python train.py --n_layer=15 --d_model=320 --n_head=5 --n_kv_head=1 --head_dim=64 --d_mlp=1920 --vocab_size=4096 --activation="gelu" --norm="layernorm" --norm_place="pre" --norm_eps=1e-06 --positions="rope" --rope_base=47600.0 --rope_fraction=1.0 --qk_norm=false --attn_scale=0.125 --bias="none" --tie_embeddings=false --parallel_block=true --init="uniform" --init_std_qkv=0.0249 --init_std_o=0.00454 --init_std_up=0.0249 --init_std_down=0.00454 --optimizer="soap_variant" --lr=0.00442 --lr_mult_up=1.41 --beta1=0.95 --beta2=0.95 --lr_head=0.0101 --grad_clip=2.0 --warmup_steps=200 --schedule="wsd" --decay_fraction=0.595 --decay_shape="sqrt" --final_lr_fraction=0.05 --batch_tokens=262144 --seq_len=1024 --doc_mask=true --train_tokens=659900000 --steps=2518 --dataset="wikipedia_en"
Each number is 200 + 20 x the weight over the matrix's rms, rounded and kept within 0 to 999. Layers, rows and columns count from 0.

# down: layer 4 MLP down (transposed), 1920x320, rms 0.0881, rows 1589-1631, columns 160-239
# up: layer 4 MLP up, 1920x320, rms 0.143, rows 1590-1631, columns 160-239
down1589,175,211,237,212,200,202,200,184,228,194,182,194,174,222,214,206,199,182,165,208,188,201,183,209,182,212,181,174,158,184,202,173,191,212,173,223,185,217,196,172,185,179,177,210,163,212,188,219,184,174,227,223,234,203,152,197,183,193,200,178,187,205,194,160,241,199,231,203,174,201,195,208,186,206,220,209,217,160,177,163
up1590,161,208,202,225,217,201,208,217,184,228,203,183,195,216,187,234,247,154,169,190,227,201,193,223,201,230,185,199,211,172,216,187,190,216,182,213,183,202,239,192,181,232,219,206,217,213,202,191,216,189,200,215,230,187,231,230,190,190,216,226,248,174,161,179,167,200,212,209,204,240,164,187,226,192,188,234,221,194,219,190
down1590,182,207,177,195,176,216,163,189,225,172,190,162,212,201,189,207,198,230,189,211,170,192,242,200,220,207,171,174,229,208,183,157,174,189,234,184,225,191,194,205,197,199,194,230,220,176,149,163,214,155,240,210,202,207,202,224,224,220,207,170,186,199,215,161,201,175,210,171,200,191,213,216,207,210,190,257,180,198,164,190
up1591,208,221,213,190,199,160,174,185,200,200,199,199,168,201,190,243,226,208,185,221,245,177,222,186,206,209,183,228,212,189,209,205,196,221,225,191,177,184,216,174,191,190,223,178,186,207,187,206,188,206,150,216,165,198,209,219,176,219,172,193,231,195,198,205,191,182,197,193,230,211,217,180,185,156,187,196,197,224,158,179
down1591,201,211,211,168,195,254,189,186,192,221,202,217,219,222,215,201,213,195,182,204,202,197,242,205,197,217,233,252,198,207,194,199,171,180,208,175,181,188,189,234,228,183,227,192,183,200,183,223,171,186,170,152,186,239,205,208,187,189,207,183,199,167,214,174,205,204,180,195,234,173,247,204,162,163,216,211,164,203,218,225
up1592,219,200,211,183,251,213,214,197,224,176,238,205,214,204,191,225,202,204,196,200,194,218,227,244,235,189,229,207,208,221,235,206,217,191,192,212,181,228,185,215,199,185,189,229,219,184,208,158,207,213,212,194,247,202,179,210,230,205,195,208,258,229,207,163,209,183,190,177,233,189,188,215,217,218,173,177,204,184,214,228
down1592,179,167,209,191,177,174,233,187,203,180,184,226,185,207,227,183,184,173,210,179,202,178,205,213,216,194,208,182,200,193,217,188,185,209,180,204,208,180,213,197,195,187,236,194,195,201,200,209,190,194,205,212,223,192,191,193,208,179,229,219,232,210,213,222,166,192,201,212,203,195,207,232,205,186,189,204,211,196,225,214
up1593,177,163,189,203,224,203,192,182,218,242,209,238,187,178,207,218,173,180,213,198,186,211,191,205,178,200,186,189,218,194,191,198,202,200,189,254,198,201,256,212,199,200,221,174,209,211,207,211,168,162,205,189,235,227,215,194,242,186,211,228,187,167,202,236,202,193,194,242,217,213,232,236,162,216,221,189,180,220,174,205
down1593,213,195,219,179,227,197,191,212,212,227,201,222,216,198,180,199,193,211,186,207,210,213,177,165,196,193,219,219,189,196,200,184,184,197,183,183,223,179,187,194,175,190,192,185,192,222,221,196,193,228,183,226,208,184,204,199,211,217,181,190,196,168,197,221,204,178,199,188,196,201,174,177,195,172,183,212,212,191,201,186
up1594,196,169,164,187,173,190,238,199,179,188,206,194,180,176,177,186,191,227,208,203,194,178,225,198,214,230,214,236,189,181,227,217,200,164,209,205,201,165,190,219,177,180,213,203,203,191,232,171,211,205,189,221,208,186,197,186,214,240,198,217,171,188,183,221,189,219,197,168,196,205,202,178,205,241,199,192,206,178,189,174
down1594,203,249,168,197,241,227,200,182,195,220,228,212,208,187,160,214,226,171,182,192,185,215,204,199,180,197,202,208,231,194,164,192,225,203,182,176,188,205,181,190,178,187,196,179,194,168,197,210,190,201,218,212,187,204,186,212,206,169,240,224,217,184,182,195,202,218,177,187,207,190,224,255,163,203,229,178,184,203,247,197
up1595,181,226,232,163,177,192,167,231,153,192,170,184,234,189,183,218,226,204,227,208,223,186,240,211,201,213,217,227,211,182,222,191,224,195,207,188,206,214,174,201,204,194,164,234,235,188,205,216,238,171,183,205,198,204,208,211,208,173,224,230,215,201,176,208,176,201,181,178,214,210,178,224,193,180,195,167,215,200,217,201
down1595,174,212,217,211,200,191,180,195,222,204,185,229,183,215,207,206,195,208,254,198,168,175,210,182,226,242,175,235,221,209,220,229,204,195,192,206,210,204,194,236,208,228,166,201,210,196,193,172,166,222,179,222,222,210,173,176,188,213,220,195,222,203,212,204,230,181,207,193,203,174,202,187,166,192,206,222,185,190,181,190
up1596,198,169,235,209,214,217,191,203,214,215,189,220,196,212,237,199,160,221,194,219,228,214,189,189,205,224,222,206,204,187,215,192,192,169,203,221,196,203,209,248,207,221,235,197,224,199,217,175,202,182,209,223,163,228,184,203,237,206,227,177,175,173,199,184,213,193,211,198,218,179,193,173,214,231,199,173,185,203,212,172
down1596,177,199,200,171,161,178,209,182,217,219,209,229,207,198,213,251,213,225,217,198,183,182,181,202,182,170,228,193,201,168,159,165,196,198,170,209,202,211,202,199,196,228,191,194,180,173,204,207,210,155,210,211,201,181,213,177,209,194,211,175,215,192,187,159,218,189,192,190,211,196,196,189,199,194,224,211,189,204,233,204
up1597,194,196,187,201,200,173,200,192,219,198,200,217,216,218,177,200,194,197,204,211,183,153,214,224,179,201,197,195,180,198,217,233,195,208,214,201,185,215,222,210,194,217,218,222,228,199,201,174,194,192,201,205,201,207,184,185,208,196,195,223,180,175,228,203,211,221,196,207,198,194,209,208,214,195,199,229,194,190,198,201
down1597,224,214,195,173,212,214,198,193,190,200,215,196,221,164,193,213,208,205,212,192,217,208,185,189,197,190,207,187,208,192,192,173,192,175,185,169,205,204,198,196,193,201,201,182,196,186,226,213,187,207,217,215,180,187,219,193,193,175,221,205,220,196,166,195,206,197,206,194,227,208,219,229,206,220,192,198,174,208,223,235
up1598,216,199,176,210,172,163,206,224,194,217,208,225,179,189,204,186,211,203,210,206,207,175,212,186,190,206,208,153,194,214,185,230,189,173,202,181,197,212,241,189,199,234,202,147,191,200,199,234,215,209,177,204,204,159,203,176,224,230,211,202,202,191,202,204,225,206,193,208,196,246,199,212,184,176,182,217,238,197,217,189
down1598,211,202,218,218,247,187,168,219,170,186,239,186,190,213,197,203,212,189,196,171,231,204,240,170,175,234,188,215,207,197,185,195,219,215,184,178,194,228,181,181,206,192,244,186,210,223,214,189,196,212,211,226,201,217,214,186,192,205,202,233,227,193,201,203,169,191,190,193,195,232,203,183,194,195,189,243,195,196,211,171
up1599,214,205,200,196,169,199,201,222,216,230,162,170,206,175,216,219,146,192,221,179,168,205,208,159,198,237,188,195,188,171,190,177,235,191,175,209,231,223,230,213,238,191,202,234,186,219,168,183,198,200,207,196,227,190,210,172,223,226,206,203,205,176,200,173,201,194,196,174,224,185,230,201,166,192,160,163,231,219,210,198
down1599,225,187,180,231,199,228,224,226,205,224,228,187,223,166,168,196,157,209,172,195,190,173,211,179,176,196,170,232,227,162,195,208,215,192,232,196,153,211,218,164,173,171,199,195,203,205,184,193,194,182,147,205,203,227,237,188,208,199,186,207,180,214,214,238,200,235,181,219,199,199,228,208,213,169,191,177,170,174,203,264
up1600,217,177,218,165,196,221,222,187,193,190,203,232,173,204,215,196,215,200,198,213,220,189,215,207,242,198,170,217,168,187,229,212,241,192,232,210,201,197,262,217,218,224,204,151,167,197,198,176,182,183,205,192,224,230,210,213,227,180,207,205,190,186,221,149,173,177,195,215,217,228,194,231,165,205,179,163,210,165,209,196
down1600,180,182,175,189,191,222,197,233,176,215,189,244,177,207,193,210,204,175,181,201,194,186,188,199,170,192,222,211,216,190,195,210,182,179,209,176,184,194,178,176,213,239,195,208,198,195,207,224,212,177,181,184,219,249,180,205,219,192,221,212,171,197,176,175,200,192,167,186,153,208,196,228,177,204,212,144,165,193,196,176
up1601,207,224,196,199,189,196,221,192,215,176,226,197,148,183,206,196,186,182,192,177,241,182,204,162,212,227,214,178,175,189,206,203,220,203,186,204,231,212,179,201,220,200,173,184,188,222,206,204,206,208,172,196,185,186,210,213,215,173,226,241,202,216,184,239,209,243,191,182,223,206,200,183,192,172,197,198,179,169,176,167
down1601,203,187,185,211,168,230,174,224,210,199,208,248,201,195,198,215,219,193,231,192,203,187,200,208,207,173,178,201,191,234,206,185,189,199,203,208,192,219,217,193,189,188,166,229,195,176,174,201,222,196,192,177,200,161,194,263,225,188,203,222,172,194,159,202,187,180,199,188,244,196,205,212,190,223,231,181,176,189,203,201
up1602,179,204,171,189,209,206,190,226,224,232,194,209,205,201,192,236,202,224,215,203,184,218,212,207,188,230,182,187,193,208,173,195,188,149,175,179,219,209,182,221,230,185,177,213,222,212,170,218,182,193,237,195,186,222,200,212,196,190,199,220,217,215,176,212,217,184,191,198,203,177,217,208,200,216,200,199,189,209,182,192
down1602,178,173,193,192,201,196,204,176,219,211,240,195,192,202,219,196,167,205,226,187,217,179,220,193,208,195,214,201,194,196,208,206,204,202,195,204,201,195,181,182,218,217,195,184,181,197,186,218,200,196,208,178,230,196,167,208,193,191,194,175,196,204,179,175,205,185,197,176,199,202,226,205,234,200,186,246,211,199,218,238
up1603,179,189,184,181,214,136,176,193,201,170,195,225,185,190,185,189,174,206,231,186,198,189,190,161,182,222,210,211,207,218,207,184,203,226,180,198,203,198,228,200,204,189,208,197,181,203,188,134,215,185,228,160,182,195,193,166,197,221,205,208,166,250,200,215,196,166,193,210,166,199,188,196,213,197,197,182,200,194,165,202
down1603,211,195,210,202,204,253,220,213,228,191,196,232,162,197,187,158,222,202,211,205,205,190,167,202,174,193,198,204,191,166,199,216,166,203,207,176,195,228,166,196,226,220,192,217,177,236,195,214,184,158,194,223,208,225,181,193,236,181,206,208,215,220,183,186,185,223,223,205,221,222,226,241,215,201,197,214,174,238,226,219
up1604,186,209,172,210,214,206,202,186,236,190,203,210,180,179,221,218,241,221,204,196,195,213,211,199,169,218,153,187,188,172,172,187,192,180,193,226,191,209,176,205,171,217,210,195,200,206,175,177,240,191,239,212,191,206,164,207,181,204,192,200,180,176,212,190,220,223,171,193,181,219,167,200,198,207,174,211,231,181,185,190
down1604,194,227,229,220,205,185,221,193,216,222,219,192,204,195,182,255,187,193,204,202,178,173,170,192,187,210,170,244,167,248,199,185,198,193,186,164,212,198,226,200,191,190,187,203,206,205,211,211,215,214,225,186,210,186,212,178,220,228,196,215,201,216,206,214,223,170,215,215,192,203,172,192,226,198,205,184,214,217,209,177
up1605,187,219,203,192,212,202,187,190,203,237,179,219,220,184,211,214,196,193,203,226,190,214,217,199,219,195,193,200,200,207,198,216,204,209,190,195,193,186,182,173,187,189,212,194,210,195,199,195,194,212,206,196,188,226,177,231,213,236,164,221,222,183,206,218,221,196,209,214,173,187,201,220,168,209,148,160,200,179,202,187
down1605,189,243,209,240,209,199,236,220,203,175,253,169,205,167,153,214,192,238,182,232,196,214,196,215,189,161,198,154,206,197,232,189,191,191,215,165,207,204,151,217,186,214,203,213,215,219,241,207,204,224,159,195,190,229,190,197,235,186,184,210,238,220,200,240,168,173,188,210,205,223,215,206,199,208,216,210,160,184,198,199
up1606,194,202,210,178,202,228,219,159,211,208,221,195,189,182,208,220,222,188,197,181,170,179,191,195,226,204,226,175,190,203,196,223,180,189,205,221,200,204,193,199,196,166,180,169,229,219,223,185,204,165,176,169,195,203,246,204,194,195,205,206,170,215,228,201,195,169,204,186,224,191,190,221,211,195,228,190,209,212,211,202
down1606,199,214,183,192,158,201,226,230,188,210,192,217,219,204,169,224,176,223,221,204,222,187,188,228,179,180,157,205,190,207,207,185,195,188,199,197,217,235,181,209,196,213,194,179,226,173,160,178,173,203,179,220,198,225,192,198,203,189,199,225,207,176,192,124,190,196,201,205,199,195,180,233,211,177,203,191,182,160,200,183
up1607,207,238,206,211,191,231,194,221,181,197,167,244,195,232,201,207,196,177,214,161,197,210,164,161,212,169,194,204,164,207,166,208,207,198,206,231,209,206,177,197,164,184,235,151,196,250,213,193,204,229,192,229,201,219,175,213,161,232,222,215,201,161,223,232,197,201,221,146,178,203,209,232,218,225,217,193,185,183,238,154
down1607,201,183,227,261,211,214,198,198,208,225,225,206,203,203,234,162,178,176,195,205,194,236,188,189,189,216,199,146,173,188,196,173,198,219,199,200,216,184,215,155,180,198,196,178,222,223,198,168,248,194,203,203,204,205,181,217,157,194,168,202,184,185,208,167,193,190,162,184,193,228,201,241,197,178,186,165,232,157,210,253
up1608,215,203,192,190,174,191,199,182,195,176,209,212,205,211,206,244,203,211,198,205,174,228,184,142,190,209,207,196,184,190,188,240,201,204,174,172,210,174,183,202,165,204,190,221,219,199,217,176,225,199,240,219,211,184,224,202,244,179,173,181,201,200,164,247,196,214,199,165,208,187,166,198,193,203,185,174,188,219,205,188
down1608,198,204,241,203,197,189,187,215,195,162,209,204,228,192,155,227,183,179,201,217,197,198,173,203,201,174,208,179,199,200,179,190,188,202,177,206,184,194,201,224,182,242,246,176,179,177,184,237,188,183,181,213,192,178,192,174,188,232,195,210,208,156,190,217,174,184,212,228,205,221,198,199,173,224,185,193,178,200,222,203
up1609,196,224,190,217,253,208,209,213,220,220,193,163,210,180,219,213,216,222,213,194,200,221,195,190,232,212,192,201,160,204,210,230,182,239,194,225,213,203,182,183,214,207,217,196,176,217,204,201,223,211,207,174,193,242,213,182,193,223,206,191,226,203,189,175,171,223,164,194,228,192,225,192,164,239,231,204,172,204,196,204
down1609,145,168,197,193,213,202,157,180,203,193,216,180,186,207,205,191,198,190,212,170,180,218,198,215,238,219,193,185,205,204,240,193,185,203,239,195,197,230,188,187,210,207,148,179,218,197,199,213,189,175,225,197,215,216,234,178,162,202,236,183,189,178,213,219,218,184,188,211,187,201,205,202,192,225,195,191,232,190,203,205
up1610,230,197,202,213,155,197,212,192,203,203,191,154,201,198,215,190,206,209,169,212,195,223,177,192,234,209,188,160,193,202,147,188,213,218,177,163,234,185,161,203,179,199,189,201,200,221,188,215,224,178,223,213,220,209,239,238,190,150,190,195,240,192,178,215,200,225,189,199,218,204,226,206,196,206,198,208,204,217,243,206
down1610,221,192,186,232,197,174,192,197,195,214,217,203,225,218,173,193,196,199,182,212,210,220,228,230,203,215,184,164,182,183,170,176,191,198,217,206,198,199,192,187,214,209,232,246,168,214,213,169,213,188,158,184,153,183,205,192,197,252,164,203,218,246,215,200,186,222,202,217,208,227,220,156,162,167,201,192,212,190,180,184
up1611,202,195,167,222,226,214,204,232,160,228,194,193,222,196,214,187,214,194,178,205,226,203,185,199,242,190,200,218,175,202,206,189,198,194,204,197,173,222,177,220,186,179,212,192,204,193,194,224,199,208,221,199,212,210,226,206,202,206,173,208,191,213,182,161,204,226,183,168,179,235,167,167,205,222,226,169,207,230,240,221
down1611,168,189,217,193,188,227,201,204,189,184,190,221,181,204,204,188,180,211,189,191,197,224,215,203,174,217,240,198,183,212,144,183,195,208,184,208,206,187,198,190,174,207,217,203,210,218,198,195,201,223,205,188,190,205,192,169,166,195,211,196,202,172,188,203,194,169,168,190,192,182,189,187,203,205,185,181,169,171,214,216
up1612,212,201,194,197,203,204,175,196,145,202,200,181,185,228,191,186,181,190,205,228,206,190,211,194,227,255,182,212,171,211,212,175,159,201,189,236,174,192,209,247,214,179,226,208,218,199,211,200,189,183,222,191,171,190,158,198,192,179,188,207,203,209,221,164,192,211,260,183,188,198,188,164,175,201,209,213,190,182,139,197
down1612,182,208,194,215,188,175,177,223,197,197,189,178,188,198,224,208,213,209,196,206,206,200,206,195,193,223,216,168,214,200,206,170,182,206,215,214,173,225,215,234,197,184,190,182,201,183,211,213,159,186,147,169,183,189,172,219,212,209,176,174,194,177,231,218,202,201,219,182,206,208,230,170,173,233,173,210,185,212,184,214
up1613,183,199,192,205,164,218,217,203,192,189,209,184,207,205,160,204,164,206,204,186,227,196,223,215,190,193,195,177,185,185,198,196,211,190,236,188,202,195,202,237,201,171,183,208,219,155,251,168,208,230,191,224,217,214,202,189,174,197,202,206,209,171,193,192,206,199,209,191,188,187,193,220,203,247,220,199,211,201,210,206
down1613,218,190,199,194,183,192,186,199,172,210,223,167,208,176,179,197,171,197,174,164,206,202,176,203,177,201,166,170,196,172,182,178,208,194,227,179,206,193,222,197,205,184,187,164,207,185,216,216,200,227,171,212,228,208,206,167,185,192,226,184,200,202,176,164,217,185,181,221,217,207,197,203,239,195,201,206,212,192,229,205
up1614,205,194,209,218,224,222,213,198,211,179,228,177,200,199,268,201,223,196,155,208,176,221,190,175,206,175,199,184,192,236,206,201,196,191,223,195,161,247,219,213,134,185,233,203,196,198,204,218,245,187,197,170,201,200,177,217,200,201,225,214,214,217,182,169,220,185,206,250,221,214,170,229,180,216,206,194,245,189,206,193
down1614,216,228,205,205,232,223,279,181,223,171,209,218,229,246,215,224,201,242,213,179,125,186,170,221,236,180,217,165,178,194,193,223,192,183,235,157,214,218,197,236,188,211,185,167,200,185,222,209,194,187,207,188,197,181,175,176,187,227,196,185,175,214,172,185,209,203,224,182,209,176,177,218,220,229,183,186,215,197,187,261
up1615,216,201,216,221,167,205,190,175,208,193,194,215,216,218,173,213,208,170,179,165,200,218,186,227,172,199,215,206,187,198,231,224,201,212,176,193,208,232,226,196,190,237,212,190,185,210,183,173,237,200,170,198,192,214,235,216,195,199,195,180,168,185,188,238,194,197,227,210,192,214,230,203,189,196,223,252,192,211,172,165
down1615,213,197,186,215,186,225,182,203,199,237,201,210,165,172,224,245,168,196,204,205,199,233,184,182,198,182,191,184,226,209,197,221,231,226,214,198,176,199,208,170,205,180,202,185,172,204,205,197,213,195,221,218,216,186,171,212,201,207,220,231,189,158,201,199,134,187,187,200,203,175,198,198,198,216,196,176,209,222,207,241
up1616,232,220,203,214,220,209,184,210,200,213,190,168,189,220,201,212,203,207,231,215,171,186,209,194,228,233,190,230,225,211,185,217,188,192,234,232,200,221,209,167,179,190,197,183,187,191,164,227,190,231,209,180,159,190,198,214,200,212,187,192,181,221,188,169,181,199,179,214,196,196,173,180,215,189,169,204,231,197,183,214
down1616,205,211,200,163,242,207,188,252,203,190,174,217,185,158,175,156,211,212,195,199,244,240,204,170,171,183,211,191,201,173,196,179,195,164,217,171,233,170,211,178,214,188,228,207,197,171,163,174,197,214,187,207,207,205,202,212,218,156,205,198,229,205,212,215,221,199,187,207,177,235,205,220,186,219,208,184,179,220,226,160
up1617,188,159,186,192,207,225,208,200,181,196,182,177,204,187,219,197,247,187,215,186,224,181,172,188,231,196,174,157,174,174,182,188,214,221,192,193,205,202,197,181,228,188,189,179,211,173,182,205,200,219,222,228,165,195,198,197,205,203,198,234,204,188,207,182,177,206,225,215,151,202,220,184,205,202,178,198,217,189,178,206
down1617,168,180,201,200,218,207,172,240,210,186,212,206,216,215,218,195,188,186,161,175,205,197,194,205,208,190,184,206,205,189,200,186,183,201,228,196,190,179,209,213,202,185,180,179,202,185,185,202,175,190,191,181,206,176,195,202,199,211,193,216,185,220,209,187,184,180,210,174,197,197,200,211,214,196,228,203,179,216,192,202
up1618,200,169,187,202,180,222,185,213,187,184,201,215,230,199,192,204,215,191,210,193,202,189,163,248,195,192,206,209,186,182,193,164,216,184,202,199,205,179,179,202,234,224,183,192,226,206,189,192,200,226,197,189,211,179,186,179,200,187,166,214,229,195,209,208,231,180,191,204,212,194,174,224,170,221,198,195,228,218,252,242
down1618,197,220,174,173,174,204,168,187,226,238,197,201,221,213,225,191,169,189,234,171,209,169,204,223,194,225,182,199,176,225,229,194,225,234,191,203,198,218,209,229,215,208,165,192,221,198,213,199,253,205,224,205,198,185,204,185,215,200,215,193,169,216,181,213,205,211,202,274,219,162,195,220,204,214,221,162,213,170,232,210
up1619,168,210,211,226,185,196,180,190,223,194,184,230,227,187,207,201,229,180,192,222,205,227,181,201,209,226,216,197,232,198,198,225,174,194,215,214,217,188,215,209,188,192,197,211,210,207,200,217,157,199,201,193,211,190,216,197,206,231,193,198,200,167,173,171,229,224,205,236,175,178,207,238,231,230,223,202,237,189,191,182
down1619,226,225,211,217,227,216,196,171,204,188,208,248,182,187,180,198,188,188,197,189,191,212,187,191,187,206,204,222,152,225,225,207,180,174,193,170,158,179,172,159,204,173,204,225,165,178,173,150,197,210,183,220,215,179,183,187,239,205,192,165,212,202,193,187,180,184,210,202,186,203,198,182,182,246,181,203,186,181,202,202
up1620,177,198,213,215,222,201,204,209,152,213,200,236,197,221,223,159,220,221,245,181,209,247,196,193,197,231,205,238,223,212,185,187,171,179,176,161,246,180,195,219,173,213,209,218,219,203,218,206,186,202,270,192,207,230,199,230,178,199,186,229,215,184,189,196,163,222,201,176,221,173,162,216,140,190,187,199,181,185,221,178
down1620,186,192,215,194,217,202,218,187,189,189,197,247,203,203,205,240,188,194,195,203,206,207,212,234,198,205,194,196,212,163,229,186,219,186,194,181,197,235,213,208,169,175,221,174,155,197,190,191,170,193,201,193,213,185,185,184,202,206,193,231,178,178,197,196,187,205,161,186,202,208,174,201,197,192,252,204,217,181,216,183
up1621,195,234,209,175,202,187,181,234,203,209,164,242,141,217,185,204,256,188,205,202,183,227,187,214,217,188,214,178,212,184,175,219,218,210,170,165,188,197,189,174,204,185,228,188,227,224,212,204,204,233,203,174,198,216,213,210,204,202,147,195,230,177,207,191,210,186,211,204,193,201,180,236,202,220,215,202,213,193,207,224
down1621,220,205,183,208,177,231,223,180,193,170,205,201,213,202,192,198,173,229,208,203,195,191,187,206,179,225,227,207,188,183,201,225,185,199,192,201,200,213,233,205,204,221,207,184,210,181,214,158,190,189,152,203,184,209,202,216,181,202,183,221,243,192,207,225,165,213,219,261,214,193,209,218,181,204,205,157,207,211,198,217
up1622,200,194,176,212,195,216,170,195,205,208,208,213,206,175,253,171,201,177,234,190,189,184,207,203,194,209,170,169,184,187,221,203,221,169,226,210,206,201,200,202,194,188,185,187,208,184,211,182,209,194,207,201,164,189,196,188,204,206,190,198,196,209,225,202,150,202,198,218,220,229,208,197,174,183,209,198,201,222,170,163
down1622,176,216,203,226,201,192,211,222,184,201,232,158,247,212,201,194,205,188,198,181,186,208,182,243,181,208,186,183,202,155,182,201,191,217,200,214,173,197,203,210,223,206,209,176,201,208,224,214,179,213,187,178,212,177,192,227,222,211,195,199,185,223,186,173,207,190,189,203,201,196,181,187,171,203,193,175,162,183,200,199
up1623,196,180,237,233,217,214,222,142,175,182,206,229,230,171,184,195,189,236,201,195,228,187,182,182,205,219,162,206,201,173,217,197,172,216,188,225,179,246,205,192,218,215,204,194,221,201,195,186,214,194,199,216,209,190,220,228,215,185,201,183,197,176,200,216,174,225,205,178,213,171,187,215,227,220,209,224,194,181,189,207
down1623,171,239,189,208,217,172,200,187,234,201,167,187,197,246,212,177,218,165,221,197,185,220,222,193,213,191,226,216,228,212,193,211,193,207,201,208,236,179,172,191,220,165,185,207,219,193,189,212,163,192,211,190,187,202,184,177,182,248,193,214,191,175,143,170,212,186,202,187,248,206,185,207,180,185,218,198,199,206,218,188
up1624,219,178,218,181,202,200,198,240,194,179,184,206,207,191,214,183,209,221,188,259,184,202,220,204,191,223,154,205,208,189,202,194,245,227,213,163,175,196,186,183,222,216,210,215,184,206,222,218,204,194,202,218,216,228,194,176,226,224,232,204,194,210,214,208,187,218,235,204,193,182,213,181,202,214,183,177,160,217,193,182
down1624,204,170,222,223,189,163,209,241,181,193,208,164,224,170,250,237,180,153,217,229,222,223,229,224,215,232,172,228,180,216,197,197,180,197,218,209,196,166,219,202,160,231,202,182,218,239,178,213,182,222,204,162,183,235,208,179,203,218,174,182,189,180,203,195,185,216,164,195,193,203,157,240,241,215,190,204,200,153,193,202
up1625,195,200,216,194,211,203,191,184,214,203,200,202,204,170,218,234,208,209,171,196,193,197,207,215,218,227,196,201,206,202,199,222,198,177,206,225,175,187,203,230,205,185,198,226,230,190,193,213,203,212,219,212,194,173,210,200,181,197,205,208,213,174,187,200,199,194,232,188,154,198,212,221,217,213,208,191,201,189,162,192
down1625,167,186,223,185,192,217,200,204,210,205,207,201,211,214,214,174,170,202,207,206,199,201,156,195,193,161,176,218,210,208,193,187,182,200,179,198,237,221,179,179,209,188,176,176,183,188,190,172,195,182,179,200,199,202,196,198,207,193,194,199,190,218,212,177,185,197,182,205,221,225,194,189,197,183,210,212,210,220,232,188
up1626,202,202,199,243,198,225,185,192,165,214,155,223,238,215,204,170,174,228,221,198,183,185,201,215,202,204,201,193,184,194,215,199,201,186,204,171,190,193,193,154,178,200,191,219,191,199,197,188,207,170,214,177,209,212,192,198,172,214,185,193,232,190,171,186,229,230,223,190,151,209,195,192,207,214,183,209,217,226,200,241
down1626,220,206,236,191,241,188,196,191,240,198,192,243,191,220,219,240,195,186,186,199,210,225,190,222,216,217,190,238,189,180,185,228,203,246,205,189,222,198,239,201,185,169,220,175,188,196,224,231,191,211,204,203,187,176,195,154,197,215,227,214,150,228,221,220,170,220,191,190,171,211,176,198,168,225,202,203,187,201,194,210
up1627,205,191,237,174,199,229,170,240,228,205,170,191,187,198,172,196,188,197,224,199,200,198,168,186,207,203,169,215,218,206,173,176,212,198,204,195,172,191,195,203,206,186,180,189,217,168,201,171,196,149,215,201,197,169,189,224,222,227,185,226,198,181,193,253,202,205,218,214,184,221,192,230,190,200,205,210,224,205,191,187
down1627,170,223,201,208,214,193,194,196,206,212,211,219,190,201,189,198,209,195,216,195,199,203,202,203,193,176,224,228,172,194,209,200,192,206,209,209,193,207,202,215,218,211,233,210,242,211,210,217,191,160,221,183,195,219,211,224,188,192,190,194,161,195,224,198,186,202,216,179,225,150,254,195,188,205,201,188,200,233,186,225
up1628,219,223,194,191,183,202,209,153,170,190,193,190,197,196,184,211,184,208,214,193,182,195,206,157,189,235,188,203,186,231,225,192,202,218,209,191,175,178,204,182,176,154,199,210,199,244,184,188,190,191,173,176,165,208,243,175,199,203,193,173,230,183,194,222,215,226,209,175,232,200,229,234,181,228,181,225,186,225,227,239
down1628,199,200,205,217,174,203,212,158,199,206,219,223,162,200,232,225,180,208,210,189,167,167,201,203,197,215,211,213,231,176,207,195,224,226,209,169,229,224,186,199,204,197,228,187,193,185,186,199,160,156,210,235,189,222,219,182,185,153,210,159,210,195,186,171,178,174,196,219,200,216,204,189,188,226,208,190,178,232,183,182
up1629,196,234,219,212,203,190,184,213,219,217,179,168,218,214,176,208,205,190,186,191,186,211,214,214,157,235,185,196,219,191,197,205,214,201,211,214,162,204,196,168,209,206,219,213,204,172,221,194,231,196,197,205,201,203,195,205,209,215,216,224,204,162,174,210,195,210,193,182,203,197,192,218,196,214,184,199,168,223,227,210
down1629,195,211,201,220,171,196,216,194,216,213,197,239,162,211,194,189,191,225,236,197,200,197,224,182,223,234,211,212,195,203,182,182,208,203,183,168,231,195,205,202,180,208,190,175,154,194,135,192,181,217,182,189,201,192,182,186,174,162,191,188,226,201,208,188,210,181,222,190,191,193,236,176,213,202,194,224,237,179,204,192
up1630,220,163,201,224,213,216,198,182,195,197,238,220,183,204,212,213,219,196,188,186,186,235,188,164,211,188,192,182,234,177,232,200,211,190,207,192,197,177,204,159,187,136,179,180,217,206,209,209,197,164,165,170,175,191,212,185,211,191,217,221,210,212,173,208,216,210,190,167,212,229,185,234,197,237,221,208,182,226,180,203
down1630,177,212,230,248,235,187,204,203,192,208,176,185,239,198,206,211,219,166,221,197,209,172,180,210,206,243,176,183,161,234,222,206,206,167,204,179,199,219,186,187,185,208,173,236,203,191,202,226,183,211,202,201,257,210,174,206,177,186,160,205,210,214,186,166,187,210,139,206,162,193,200,223,206,187,229,202,183,240,227,208
up1631,210,177,212,237,195,172,219,164,209,209,216,188,215,229,245,204,205,237,237,235,195,231,204,191,200,184,238,232,234,173,197,202,210,181,153,211,189,218,157,195,208,219,175,185,193,184,216,212,154,225,221,211,196,209,208,223,197,208,187,193,217,182,205,205,176,195,219,169,209,178,186,176,169,164,194,199,190,189,221,190
down1631,201,213,175,248,209,201,223,240,211,200,190,226,202,152,174,190,196,204,208,189,207,199,225,208,221,226,175,195,210,155,188,155,209,212,193,247,186,210,233,213,192,199,182,202,181,215,222,218,185,173,198,199,181,198,174,201,182,202,192,203,195,201,217,223,165,196,191,209,193,244,200,163,215,229,196,187,217,186,193,207